{"hidden_size": 64, "num_attention_heads": 2, "vocab_size": 2048, "norm": "layernorm", "norm_eps": 1e-05, "rope_theta": 10000.0, "qk_norm": false, "parallel_block": true, "init_std_up": 0.0712, "beta2": 0.98, "warmup_steps": 200, "final_lr_fraction": 0.1, "batch_tokens": 16384, "train_tokens": 81550000}
Each number is 128 + 24 x the weight over the matrix's rms, rounded and kept within 0 to 255. Layers, rows and columns count from 0.

# layer 13 attention output (transposed), 64x64, rms 0.128, rows 1-17,33-48, columns 0-63
[[153  99 148 177 143 106 117 133 141 158 193  83 167 121  75 128 192 133 113 124  78 146  72 179 141 129  34 146 130  81  84 100 116  87 172  99 138  67 100 177 111 118 114 108 163 136 130 150 107 158 129 181 138  87 141 178 134 146 134 111  75  83 129 108]
 [169 111 127  98  66 136 172 122 139 116 101  95 110 126 153 199 132 180 115 102 133  75 171  94 108 123 173  90 138 151 109 137  92  60 152  51 213  99 140 163 160  93 107 130  90 138  98 105 111 134 156 109 135 110 137 109 101 157 147 103 184 160  95 124]
 [141 170 201 121  79 136 119 116 145 122 139 202 143 130 155 167 151 126  94 102 104 126 125 147 128 158 203  77 132  86 174 113 124  94  82 126 136  92 132 134 173 117 135 141 144  88  44 178 110 107 132 126 145 128 106 150 106  69 104  72  91 145 182 144]
 [ 93 142 129 121 151 117 109 148 170  85 135 118 140 128 102 144  54 131 111 120  75  72 125 177 189  95 113 134 124 142  79 121 149 149 115  94 118  86 110 111 168  82 125 113  95 100 131 149 195 185 122 105 116 117 110 186 106 158 105 129 165 123 170 118]
 [122 116 114 123 139 178  97 173 106 126 116  84 108 132 167 178 130 143 117 109 137  91 125 115 149 114 163 149 116 116 104  88 130 148 157 102  99 145 169 196  38 153 135 120  81 133  95  88 165 120 114 104 173 125 109 127 119 107  87 171 150 179 189 168]
 [ 96 104 171 131 147 164 180 129 137 138 150 103 128 162 133  81 173 150  93  72  92 137 119 142 126 115 125 113 168 160 111  85 119  88 106 115 176 167  86 168 127 165 137 212 114 137 129  98 119 109  95  92 152  70  94 122 151  98  89 160 184 177  96 140]
 [104 160  77 114  78 147 116 116 133 128 143 211 149 139 154 105 157 222 144 104 127 176 204  88  92 148 101 156  72 140 163  64  99 136 111 114  95  68 124 179 104  84 114 142 113  91 188 113 146 160 182 122 101 147 152 130  72 107 113 163 121  84 113  90]
 [166 102 100  90 138  76 214 172  91 141 117 142 156 150  88 183  93 122  72  94 177 121  91 122 153 103  85 126 141 150 178 121  86 109  73 191 147 100 125 108 110 129 110 134 111 136 166 149  91 149 165 136 167 152 149  78 126 113  77 149 195  86 109  87]
 [114 122 160 131 107 123 119 121 160 178 181 104  91 107 101 142 126  54 145 148 177 116 137 119 155 163 105 164 109 217 124 161 140  73 118  88  86 171 119 104  80 163 143 175  72 128 101 101 125 154 160 127  89 130 167 150  92  61  86 135 159  98 122 127]
 [131  94  87 153 144 118 151 159 105 134 130 103  96 161 136 135 154 145 161 123 142 144 136 147  95 169 132 156 135 134 147 102 142 179 142 147 148 116 168 161 128 131  99 142 120 103 113 116 142  42 144 133 163 144  76  80 102 174 179  80 132 117 169 112]
 [214 133  89 156 119  97 175 160 153 144 151 150  58 108 137 143 115 131 185  82 162 121  82 153 103 111  60 121 137 137  86  82 121 162 110 133 153 203 151 140 137  95 104 154 137 144 203 170 149 162  78  64 121 124 146 149 118  79 118  83 162 133 133 184]
 [188  96 128 135 131 144  43  96 147 168 151  78 107  87 161 116 121 130 169  18  91 171 108 127 178 103 212 123 130 174 113 124  93 181 132 112 129 123 135  65 159 118  81 108 153 152 138 159  41 134 165 167 192 134  88 136  82 114 122 136 140 116 133 136]
 [ 97 108  85 153 154 180 148 153 116 146 126 167 128  72 196 164 119 108  95  80 107 118 152 161 164 214 101 158 130 113 154 129 120  68 117 121 158 163 109 146 172  94 157  60 139 187 125 141 104 101 113 166 124 151 171 137  96 132 168 132 111 131  95 168]
 [128 100 127  70 100 122 106 144 151 144 113 103 166  79 114 116  95 155 143 124 140 154  37 125 148 193  89 119 113 101 103 145  73 144  99 156 150  79 129  97  87 124 143 157 115 153 129 153 112 137 148 149 179  99 147 103 127 156 162 103 104 207 197 139]
 [102 116 133 153 180 129 147 123  89 104 151 190 138 144 153 160 140 157 190  73  92 124 142 153 182  85  85  88  73 160  95 131 100 120 128 103 156  78 131 120 167 155 118 136 122 111 127 181 186 101 120 146 114 132 131  86 133 125 149 173 141 110 169  97]
 [113  99 129 147  87 145 121 168 120  81 131 137 160 130 234  82 162 135  93 154 172  59 154 166  94 124 120 148 104 185 135 129 117 122 133 101 123 130 167 100 142 164  76 121 117 122 150 179  49 120  48  90 118 140 151 133 172 193 133 114 120  72 155  98]
 [111 116  94  79 108 156 155 169 116 132 195 161 120 147 133 128 140 132  92 143  79 171 115 140 139 184 152 103 192 172 139 118 123 148 117 140  78  66 148  94 132  96 126 136  88 126  71 152 159 148  23 130  98 112  90 136 109 117 143  60 151  86 108 162]
 [143 137 120 120 121 116 115 135 123 135 124 128 161 119 122 140 142 121 138 129 128 129 131 125 127 112 132 128 117 112 124 131 129 128 109 129 133 117 137 137 141 110 130 104 124 129 134 140 132 126 131 109 129 118 129 128 130 115 127 121 127 108 121 113]
 [133 121 129 117 110 117 111 145 143 133 111 131 130 128 138 133 132 132 112 128 130 121 131 117 130 131 127 122 125 126 127 135 138 128 127 137 119 132 132 135 132 117 124 108 135 127 138 131 141 126 121 141 149 138 137 149 146 130 115 125 125 121 124 150]
 [131 129 125 136 140 112 119 122 125 125 131 126 136 119 124 138 137 136 135 126 130 129 125 131 138 121 139 123 126 114 125 144 106 108 130 120 124 122 121 129 130 132 136 123 126 124 128 132 110 132 133 122 116 119 130 103 119 131 123 134 127 129 129 110]
 [141 131 128 124 113 136 136 131 121 121 116 131 156 125 126 135 144 111 122 119 104 142  96 123 119 119 127 124 120 129 125 132 143 115 147 133 136  97 107 121 120 131 128 144 117 134 119 106 124 142 122 123 132 140 123 109 150 127 137 133 145 128 122 136]
 [151 152 125 108 144 129 118 140 144 121 129 102 153 106 110 124 138 117 134 145 141 127 148 131 119 137 103 137 138 114 135 111 130 149  94 123 156 118 117 107 141 144 131 111 124 124 119 134 151 109 139 119 107 137 121 163 138 127 151 117 146 131 119 138]
 [131 128 138 147 125 119 127 116 127 127 121 145 157 134 135 145 136 130 142 140 131 146 119 125 132 121 150 121 115 121 124 140 129 117 132 128 132 127 141 129 125 130 132 113 137 115 136 130 128 126 130 139 124 130 136 115 124 139 123 141 126 112 143 112]
 [134 128 122 124 130 129 128 114 120 132 134 130 130 124 133 132 136 123 139 134 128 146 132 137 130 119 144 133 136 137 128 148 145 120 134 119 129 138 139 138 136 125 129 136 114 128 129 140 130 127 123 133 139 112 122 111 104 128 113 151 120 140 114 120]
 [120 136 128 133 137 135 133 116 116 125 137 133 143 126 131 121 130 131 148 127 139 140 139 123 129 118 143 132 127 135 128 121 115 131 120 120 127 125 129 104 119 121 123 124 129 113 123 134 135 141 136 144 122 127 128 135 122 130 136 126 130 137 142 116]
 [123 126 144 136 124 111 134 130 117 117 122 130 115 145 124 127 130 123 107 119 131 121 118 117 134 138 116 140 121 134 124 135 134 112 155 143 154 128 135 134 130 122 128 124 136 123 133 130 136 141 128 105 139 119 132 122 123 122 124 122 136 129 129 114]
 [112 129 143 127 120 131 121 124 118 106 135 125 118 120 132 134 108 112 121 108  95 125 114 114 123 133 121 123 113 128 120 143 127 129 172 124 136 113 115 108 115 120 117 115 118 133 112 112 118 138 142 124 124 134 125 114 150 124 128 112 154 122 126 149]
 [134 138 115 111 115 130 116 140 115 123 137 120 122 123 141 124 130 118 126 145 133 112 164 125 109 130 114 135 123 120 127 141 122 126 131 110 134 134 128 136 137 121 133 122 127 142 134 119 129  96 124 128 137 131 118 138 119 131 119 123 144 130 133 138]
 [128 131 128 125 131 131 119 136 124 123 141 133 122 123 127 121 123 120 129 135 133 122 133 119 121 132 121 128 123 140 126 123 131 131 143 121 143 132 115 120 124 125 124 131 124 130 111 121 134 116 129 132 122 124 137 140 135 136 142 128 129 139 131 140]
 [115 128 123 131 153 131 124 132 112 131 145 125 140 124 121 133 134 138 123 128 119 128 139 128 113 126 129 121 133 122 133 130 125 131  99 126 128 114 126 128 120 126 125 130 131 110 128 149 145 129 137 115 136 124 115 129 128 123 153 132 140 137 147 119]
 [143 122 149 128 121 123 123 115 133 121 120 121 118 124 135 130 137 132 114 119 122 131 118 128 135 136 113 130 123 113 129 136 134 120 138 127 137 138 120 142 135 141 132 133 121 131 127 124 119 122 101 125 141 120 117 132 122 121 105 130 104 122 118 124]
 [116 122 131 140 132 122 125 134 136 130 113 111 115 133 125 121 117 130 116 132 128 118 121 129 138 127 125 124 132 128 127 123 132 136 137 143 116 133 128 139 131 140 131 123 147 121 135 124 122 123 133 135 131 129 135 146 124 140 129 123 111 133 121 139]
 [129 121 130 123 137 121 125 129 120 138 127 136 136 125 136 130 127 130 126 135 133 126 133 131 127 140 126 131 131 137 123 136 130 123 121 127 128 132 133 126 134 139 126 127 133 129 136 126 124 128 126 125 144 131 145 127 127 122 125 129 119 125 134 120]]
# layer 13 attention value, 32x64, rms 0.124, rows 2-17, columns 0-63
[[147 144 179 132 127 155 108 116 143 131 140 152 133 167 207 144 139  93 115 129 148  89 175  85 125 104 139 111 135 118 180 132 115 130 141 121 110 102  81 113 150 148  99 129 114 126 169 158 135 102  89 129 143 107 124 118  97 122 144 158 190 148 126 133]
 [184  97 147  77 134 116 135 123 135 113 129 135  99 149 121 142 152 140 171 133 159 128 107  65  80 181 151 106 120 113 143 120 120 138 129 139  93  93  96 136 128 152 131 169 151 146 137 139 180 104 147 123 119 128 125 117 125 145  89 123 106 117 136 143]
 [ 97 168 129 141  96 123 107 140 155 104 162 156 107 136  99 126 156 129 154 147 146 130 123 162 103 110 128 133 133 139  92 149 125 153 152  65 148  71 110 100  94 161 115 145 126 100 110 127 135  99 127 111 171 159 107 113 118 113 125  81 132 142  97 123]
 [ 97 162 173 129 121  81 114 158 157 148 100 107 122 144  86 148  95  99 121 105 148 131 131 109 144 136 139 161 170 145 136 125 137 150 102 135 132  95 161 158 141 124  91 120 120 127  94 105 160  79 133 162 132 111 144 150 138 150 122 105 162 105 147  90]
 [ 83 147 142 112 135 141 187 115 101 107 132 129 168 131 154 150  89 115 113 123 141 166  69 107 142 130 134 100  99 105  99 144 132  92 110 120 104 116 151 149 135 122 133 105  97 157  97 160 131  71 109 129 151 168 131 135 136 110 120 140 133 167 114 122]
 [126 109 130 109 143 110 141 166 124 147 131 127  93 120 102 138 178 151 133 133  95 179 124 137  67 114 130 114 151 149 188 148 144 126 129 142 119 114 121 160 125 105 137 107 148 109 141 163  79 117 135 146 115 140 196 150  84 124 115 159 173 149 107 127]
 [123 112 104 157 153  99 122 135 108 102 124 131 158 119 130 140  66 125 120 112 136 130 156 172 129 124 123 106 103 142 177 121 151 115 113 123 142  93 134 120 125 127 141 166 159 141 168 139 131 144 128 159 150 112 106 158 109 160 103 163 108 161  94 111]
 [124 130 127 138 124 137 149 162 124 151 129 116  84 125 122 153 126 117 102 161 137 156 112 101 183 104 110 135  92 133  92 120 108 129 148 169 103 103 173  92 113 129 149 189 156 113 105 110 112 143 143  95 136  92 157 125 117  92 171 141 134 140 104 110]
 [153 141 118 153 120 110 154 103 134 133 183 122 111 101 147  80 113  94 122 111  92 136 123  88 111 134 110 110 153 115 136 140  98 126 130 118 138 125 151 111 119 103 140 100 119 107 122 113 125 120 127 154 126 130  86 110 123 185  97 118 160 116 118 118]
 [123 142  99 120 129 131 119 173 147 115 121 189 121 139 131 100  97 135 106 132 148 156 132 150 136 136  82 122 101 111 100 140 138 122 101 147  87 103 135 149 132 142  68  99  90 169 157  71 109 125 138 100 142 121 106 130  58 153 164 138 115 123 139 143]
 [148 176 140 143 150 128 109 112 172 170 160 125 127  86 137 107  94 172 112 119 174  82 126 109 139 142 131 143  77 148 126 171 174 162 120 142 113 100  95 148  95 103 177 143 131 130 107 130 125 155 109 104 128 152 138 120  98 138 104 117 145  93 169 102]
 [169  98 150 137 144 119 122  91 143 102 100 140 145 175 129 128 125  93 123  98 125 102 178 129 108 108 102 141 109 175 113 171  93 114  75 115 134 109 103 156 123 101 121 127 162 136  91 123 140 141 171 133  93 128 149 146 135 133 134 141 109 130 140 164]
 [152 121 133 157 109 116 128  93 138 107  89 124 136 131 142 136 142  99 157 134 154 157 166 112 136 166 148 100 164 104 117 144 107 158 155 140 139 119 125 146  90 104 168 153  93 155 149 122 105 158  97 104 135 136 141 158 119 167 131  97 107 154 161  95]
 [159  84 173 136 129 145 149 113 115 147 164 166 132 138 108 126 108 124 131 132 141 113 158 173 123 110 144 126 146 133 125 144 154 122 140 136 102 125 131 109  64 163 121  83 122  99 137 140 102  71 130 113 127 111 128 116 134 163 120 129 133 124 118 126]
 [143  89 157 149 124 147  83 104 107 114 166 163 124 124 160 107 115 158 148 162  61  95 113 120 130 159 100 144 140 131 128  92 153 109 110 133 111 102 128 158 152 104 120 108 120 111 162  84 129 111 142 132 139 145 175 134 168 125 156 135  97 141 112  98]
 [159 152 114  95 108 112 146 121 115 143 124 214 135 125 123 115  89 119 157 124 138 152 149 144 121 169 112 132 144 126 110 113  95 133 177 123 129 100 147 169 190 134 188 159 139  98 101 148 136 131 159 141 124 135 152 120 138 129 127 131 156 141 144 154]]